config.toml
n_layer = 20
d_model = 128
n_head = 8
n_kv_head = 8
head_dim = 32
d_mlp = 512
vocab_size = 2048
activation = "gelu"
norm = "layernorm"
norm_place = "pre"
norm_eps = 1e-05
positions = "learned"
qk_norm = false
attn_scale = 0.177
bias = "none"
tie_embeddings = true
parallel_block = false
init = "uniform"
init_std_qkv = 0.0706
init_std_o = 0.0079
init_std_up = 0.0706
init_std_down = 0.00559
init_out_by_depth = true
optimizer = "adamw"
lr = 0.00295
beta1 = 0.9
beta2 = 0.95
weight_decay = 0.049
lr_head = 0.00575
warmup_steps = 216
schedule = "wsd"
decay_fraction = 0.509
decay_shape = "linear"
final_lr_fraction = 0.0
batch_tokens = 16384
seq_len = 1024
doc_mask = true
train_tokens = 181700000
steps = 11091
dataset = "wikipedia_en"
Each number is 128 + 24 x the weight over its row's rms, rounded and kept within 0 to 255. Layers, rows and columns count from 0. The size above them is the row's rms in percent of the matrix's.

# layer 4 attention key, 256x128, rms 0.155, rows 63, columns 0-127
size [112]
[[100 142  79 147 152  93 116  67 132 151 109 119 112 109 127 105 131 120 113 156 121 143 133 110 168 191 164 110 127 141 140 102 117 117 141 168 126 100 154 115 149 119 133 133 132 211 118 124  79 114 104 106 140 133  91 152 112 137 139 151 106 124 146 147 124 144 138  95 126 113 115  92 151 130  95  92 133 131 127 136 145 155 156 133 125 133  70 142 132 104 115 128 168 120 127 100 149 140  97 135 170 141 116 109 212 138 123 103 152 120  90 116 133 148 150 148 128 123  98 127 124 139 132 154 106 143 104 134]]
# layer 4 attention value, 256x128, rms 0.072, rows 32-43, columns 0-127
size [ 97  97  77 114 114 134 116 126  96  97  81 126]
[[116  96 118 121 133 129 151 123 165 128 189 126 108 109 149  88 114 129 103 133 125 125  67 103 124 120  98 122 139 118 118 153 113 108 138  89 110  92 134 124 129 128 127 131 111 175 194 115  88 108 121  97 125 108 138 133 122 107 115 134 143 100 102 130 142 142  96 141 133 129 131 127 123 150 147 117 121 119 115 127 153 116  58  98 122 103 168 160 135 154 146 107  19 118 135 136 139 113 147 131 149 130 149 113 130 127 146 141 156 135 141 157 122 133 152 128  97 157 113 122 112 152 118 158 134 138 194 106]
 [146  96 120 139 136 111 154 141 118 127 135 141 176 142 175  76 146 131 135 164 146  97 121 117 134 123 161  96 147 132 113 131 131 102 117 131 122 151 126 157 139 110 128 130 113 140 191 118  96  84 140 132 109 121 152 121 107  82 135 120 116 167 149 126 132 113 106 138 124 133 141 127 139 126 144 126 138 123 144 125 121 189 228 118 137 105 109 137 143 105 136 140  86 108 132 115 116 176 116 138  87 104  87 133 136 138 136 121 153 144 173 150 125  71  82 126 128 104 149 151 175 124 160 133 139 150 128 134]
 [155 138 104 134 121 103 146 121 104 134 120 115 130  79 152  89 128 131  99 118 145 112 126 103 120 131 138 158 129 137 165 127 113 153 116 109 142 111 120 175 136 132 167 142 109 134 109  80 166 134 145 123 159 189 124 160 122 135 134 123 135 176 143 118 130 104 116 110 130  84 149 132 136 109 160 170 132 150 210 134 126 153  89 117 118 128 138 102  98 150 160 123  84 129 103 113 140 127 170 138 138 150 130 136  95 134 133 116 148 130 112 184 104 133 170 113 104 174 123 102 125 120 132 166  85 144 173 112]
 [137 205  94 127 117 122 118 122 121  88 128 125 135 148 131  86 133 125 117 117 116 161  91 125 137 118 187 103 177 115 125  99 109 128 135  64 139 127 130 140 147 160 131 127 128 119  46 121  60 116 121 110 135 134 124 124 126 159 152 122 130 115 150 135  91 124 140 127 129 117 140 119 133 121 103 123 134 139 141 100 106 171 138 122 145 133 101 162 150 114 108 133 155 126 141 128 115 182 109 146 133 157 155 148 140 134  73 136 127 128  69 123 133 164 158 100  95 105 139 133 103 145 121 111 131 106 104  95]
 [142  59 122 144 132 128 149 118 134 158 174 129  76 101 118 168 132 117 119 134 119  86  55 131 129 108 105 151 122 126 131 176 115 126 128 124 122 115 137 123 118 134 133 130 116 124 115 110 123  91 146 116  90 105 114 104 128  93 124 132 136 130 111 133 160 127 114 123 134 140 148 134 144 129 144 120 134 135 138 136 175  95 108 119 125 137 147 149 142 146 161 134  19 136 111 130 151  97 146  86 146 159  96 137 107 141 137 125 119 119 141 116 184 143 163 124 103 125 125 104 127 145 132 152 126 179 176 153]
 [117  80 116 127 122 134 131 116 121 162 151 131  25  81 125 212 132 126 128 113 123 130 106 131 121 107 100 144 125 122 145 163 136 122 130 113 129 103 130 137 156 141 129 125 119 117 121 120  78  61 125 129  75 131 118 103 129 124 125 118 116  73 144 126 139 113 150 129 125 163 132 142 126 124 108 135 130 134 138 117 125 163 145 120 150 108 133 178 140 145 132 138  62 120 133 123 145 118 140 113 132 123 110 151 111 126 144 130 137 120 123 129 180 107 162 137 110 120 112 143  91 161  94 151 168 101 173 118]
 [128  62 139 132 145 137 104 112 127 130 148 128  69 135 144 141 124 124 131 159 141 131 152 150 129 127  33 149 114 128 120 149  99 132 131 166 130 138 135 125 112 115 126 125 127 126 200 138 156  67 115 120 145 138 116 105 127  71 126 121 116 124 115 124 128 136 135 130 123 126 129 122 129 132 129 136 136 135 132 138 151 133 113 138 101 107 138 143 126 102 133 138  91  95 123 129 148  89 158 112 150 124  75 118 122 130 181 120 112 124 207 121 119 105 157 185 131 135 136 163 155 124 148 162 133  80 149 145]
 [123 111 153 126 130 134  92 123 128 138 138 135 107 106 131 167 124 127 125 118 129 127 187 139 131 137  44 127  78 136 123 127 111 124 127 175 131 143 131 141  84  95 125 125 128 125 203 150 190 166 128 130 180 125 119 132 128 119 105 136 115 134 114 124 130 118 132 127 109 119 140 119 139 128 157 137 118 127 138 152 152 110 103 124  90 122 145 129 109 115 119 123 112 131 135 125 134  72 144 109 133  97 124 101 103 124 164 135 134 122 197 136  87 109 144 191 137 129 121 139 100 103 153 150 140  59 134 158]
 [107 191 135 122 126 140 135 123 129  90 130 121 188 148 142 101 126 110 121  80 127 169 118 133 136 141 126 108 123 126 131 122 109 135 123  83 120 128 149 114  68 104 125 135 124 160 162 139 110 180 142 133 171 134 137 136 129 169 129 113 143 140  99 127 118 120 153 136 124  81 109 135 123 129 172 113 123 116 148 145 155  99  80 111  97 170 155  71 127 123 116 135 159 134 101 127 115 110 117 154 152 132 188 124 125 127  93 126 132 122 136 136 104 171 148 126 142 160 120 118  70 131 118 145 100  84 130 177]
 [124  90 100 114 118 138  96 140 137 129 169 140  52  49 120 105 109 109 133 133 109 124 118 105 120 129 100 129 127 122 145 140 139 110 117  83 118  69 117 131 116 134 134 109 110 129 132 100 154  94 120  98 135 113 131 108 160 158 129 121 133 121 118 119 135 140 114 124 139 150 172 121 139 119 125 110 109 135 127 129 132 108  54 122 147  65 168 193 134 178 130 116  96 121 137 130 117  91 153 138 159 140 145 134 137 121 153 115 136 117 133 147 163 109 117  91 103 121 136 116 137 173 157 134 139 164 139  95]
 [143  84 143 132 117 101  96 124 163 130 120 121 152 120 137  96 127 129 146 135 129 106 131 138 128 143 112 153 123 128 145 131 103 127 134 147 118 149 127 122  39 127 135 126 124 119 154 126 201 160 115 132 164 139 135 129 132 148 137 130 135 137  82 126 123 138 130 125 127 120 136 123 130 117 155 106 145 125 111 138 157 114  91 131 109 153 160  80 139 128 144 133 195 101 123 137 139 116 160 127 162 100  96  90  98 106 135 123 106 130 166 148  78 167  97 190 137 136 155 101 136 103 158 146  68 162 129 165]
 [134  93 125 126 120 137  99 128 147 185 143 129  79 101 122 185 131 112 116 135 126 107 146 138 132 129  87 157  81 143 128 145 117 140 135 152 126 130 134 136 121  96 136 141 127 109 165 139 175 174 153 103 154 123 124 123 124 111 110 130 131 130 108 132 156 125 123 122 127 100 132 145 136 136 160 146 136 131 127 137 130  68  99 125  99 104 133 159 142 154 144 123 108 140  97 130 148  60 145  76 107 107 121 144 101 132 192 128 133 131 159 144  99  95 167 150 117 133 113 110 112 143 161 153 136  94 204 158]]
# layer 4 attention output (transposed), 256x128, rms 0.0843, rows 32-43, columns 0-127
size [ 85  90  51 143 120 117 129 143  90  76  89 151]
[[148 137 124 135 133 122  99 128 125 108 110 118 132 152  94 136 147 119 108 125 142 105 179 160 133 106 124 103 134  98 155  82 141  96  95 143 105 105 109 168  91 147 138 101 146 138  91 137 119 152 135 107 109 115 132 120 149 143 130 157 113 133 113 130 128 152 130 184 129 168 163 146 119 106 131 139 134 164 118 122 110 131 177 137 166 153  87  81 129  75 153 137 164 152 138  98 129 135 151  84 167  89 126 138 112 126 125 141 147 152  73 143 108  98 147 155 108 153 159 171 172 129 129 118 111 123  85 100]
 [139 167 153 140 107 134  77  96 115 104  84 144  69 136 151 137 117 128 134 111 106 149 112 105 154 129 144 128 115 150 128 173 120 148 113 142 131 180 147 151 171 140 114 127  89 133  93  90 136 135 142 156 141 106 124  96 146 146 116 105 124 114 114 163 100 107 157 157 132  91 115 129 125 151  96 126 117 123 132 139 155  76  79 113 147 111 133 153 107 206  93 131 129 163 126 135 117 104 128 144 133 165 118 116 132 151 133 128 136 139 106 121 122 164 136 155 141 112 117  79 106 129 120 187 118 102 160 141]
 [138 117 135 119 118 134 147 157 150 120 175 112 103 161 145 123 118 133 132 125 133 109 154 129 134  92 100 130 134  84 172 131 144  94 104 141  83 122 150 135  93 133 108  90 121 111 138 140 121 152 140 105 103 121 155 148 121 134 111 112 125 114 132 112 164 143 115 115 147 148 116 133 169 117 103 161 131 194 107 134 128  75 158 127 145 119 113 126 119  70 123  91 159 136  88  99 135 137 119  96 165 104 179 128 160 151 145 112 152 128 118 131 164  94 143 108 143 152 156 188 148 104 110  86 165  94 107 147]
 [103  91 184 153 125 158 149  95 136 201 122  97 109 128 119 122 142  89 146 140 122 108 115 155 134 147 122 130 110 104  91 115 162  64 147 117 113 125 150 103 119 103 155 108 124 143 143 150 181 156 127 142 136 148 141 136 123 130 114  87 116 125  99 157 118 131 151 133 155 121 157 121 141 175 106 138 133 142 109 165 139  95  82 103 137 111 145 140  88 135  96 112  99 115  94 112 117  74 138 127 122 124 166 103 122 138 149 131 130 137 130 176 128 156 124 107 135 127 154 125 160  72 104 138 135 167 144 134]
 [136 173 101 129 116 130  80 144 129  84 119 146 169 145 114 106 141 161 110 125 129 118 182 149 119 132 122 118 149 130 185  67 136 161  96 138 111 102 115 186  84 146 100 113 122 117 142 141 100 147 131 131 115  92 131 138 148 137 131 164 135 129 138 118 128 145 113 160 114 141 144 134 122 110 135 123 111 167 113  89  90 141 183 129 145 127  98  88 125  86 142 136 141 136 148  86 119 154 140  99 151  93 128 141 143 122 123 158 155 135 125 139  88 107 148 168 118 160 119 177 126 139 142 132 119 113  88  88]
 [ 97 152 150 155 112 119 101  94 149  95 114 128 178 156 110  54 131 126 139 164 103 125 137 167 122 164 148 104 142 111 116  67 139 127 116 118 122  96 132 180  74 112  96  85 136 127 142 132 140 148 124 141 113 106 131 126 146 153 109 151 145 123 132 137  78 165 140 175 107 135 156 127 117 119 139 131 118 143 122 100 149  89 132 123 134 145 117  90 106 111 118 149 137 163 124 146 133 139 146 135 142  98 133 111 143  99 105  98 130 145 122 162  93 128 146 163  96 148 142 110 150 140 139 128  77 183 123  99]
 [140 168  98 130 146  72 127 149 116  71 102 149 163 110 113 140 110 162 111 114 131 159 130 108 143 120 132 107 155 148 137 131 116 163 128 135 135 133 112 182 133 136 112 132 130 112  83 101  88 103 147 123 114  88 120 122 146 139 133 176 136 132 161 126 142 151 108 127 101 154  92 147 111  94 148 120 128  90 138 105 126 172 159 146 152 146 129 116 151 157 153 158 175 154 174 133 139 181 131 128 118 115  87 144 128 106  94 141 131 118 103  85 130  91 112 164 120 143  95 102  92 167 133 117 124 133 106 101]
 [147 121  87 104 145  73 143 165 111  82 128 136 160 113 123 149 107 152 118 134 155 157 128 109 125 100 141 121 160 138 136 157 104 167 125 129 126 131 101 141 137 157 116 141 128 103 102 101  87  77 120 117 119  96 125 124 138 114 137 175 139 132 142 100 148 140  93 111 109 148  91 150 118  77 156 115 124  91 153 112 120 160 163 167 138 152 131 129 182 128 166 144 171 144 166 163 152 167 126 125 123 117  84 154 144 107 115 127 112 117 101  85 149 100 120 131 133 137 114 133 113 181 143  85 121 125 114 117]
 [148  52 126 113 150 124 159 144 111 174 128 111 111  79  93 158 140 134 119 138 168 109 150 153 129  87 126 134 126 114 118 107 132  93 161 142 103 115 107  91 114 164 165 131 131 100 114 118 166 104 108  99 142 144 139 146 128 100 140 130 110 153 104 115 173 131 104 106 134 143 126 126 146 138 139 139 121 133 130 169 114 161 153 159 121 118 136 142 186  88 132 132 135 113 136 132 117 102 127 108 112  99 127 141 137 118 158 152 106 145  78 111 170 134 117  87 135 129 144 172 167 105 129  61 160 140 113 111]
 [140 170 127 120 120 102 138 106 146 115 122 116 166 186 130 145 149 155 106 118 175  95 144 153 129 108 121 112 133 119 149 113 119 107  97 132 136 120 111 153  85 116 102 103 151 118 113 137  96 138 122 110  96 136 133 146 135 113 121 170 120 115 106 102 125 161 136 143 121 180 181 129 112 101 138 133 140 132 114 104 134 149 171  98 161 172  95  79  96  91 161 129 139 163 126  76 139 188 128 100 131  99 112 137 126 121  91 136 129 154 106 159 100  86 157 145 112 165 155 141 132 128 119 130 109  97 138 108]
 [164 161  78 115 126 125 145 177 103  93 130 148 167 118 117 156  99 158  99  94 155 156 144 118 122 110 111 126 125 162 160 146 106 174 112 152 124 131 103 128 159 148 133 161 146 123 110 117  81 116 156 113 129 109 109 129 112 124 133 175 115 132 145 120 178 139 105  92 125 133 106 125 126  96 137 114 137 118 128 113 102 173 167 151 113 126 129 143 169 127 161 131 143 125 162  97 127 180 100 105 118 129 101 174 134 116 139 158 132 114 116  90 148  93 115 112 138 140 101 158 112 152 105  80 153  90  93 116]
 [131 139  86  95 141  95 132 173 121  58 122 126 159 137 121 125 102 171 121 127 133 142 151 112 120 114 135 116 175 143 143 144 120 152 100 136 125 121 115 152 100 147  96 129 148 107 121 134  77  86 118 116 124  91 130 129 144 120 142 171 144 123 138  80 161 145 103 108 105 160 115 134 119  73 154 109 124  97 150 102 133 171 190 164 137 156 115 106 174 110 147 147 149 143 168 119 149 172 130 120 149 100  97 145 153 125 101 130 119 118 125 102 130 103 130 153 127 135 116 152 110 168 149 107 115 113  98 113]]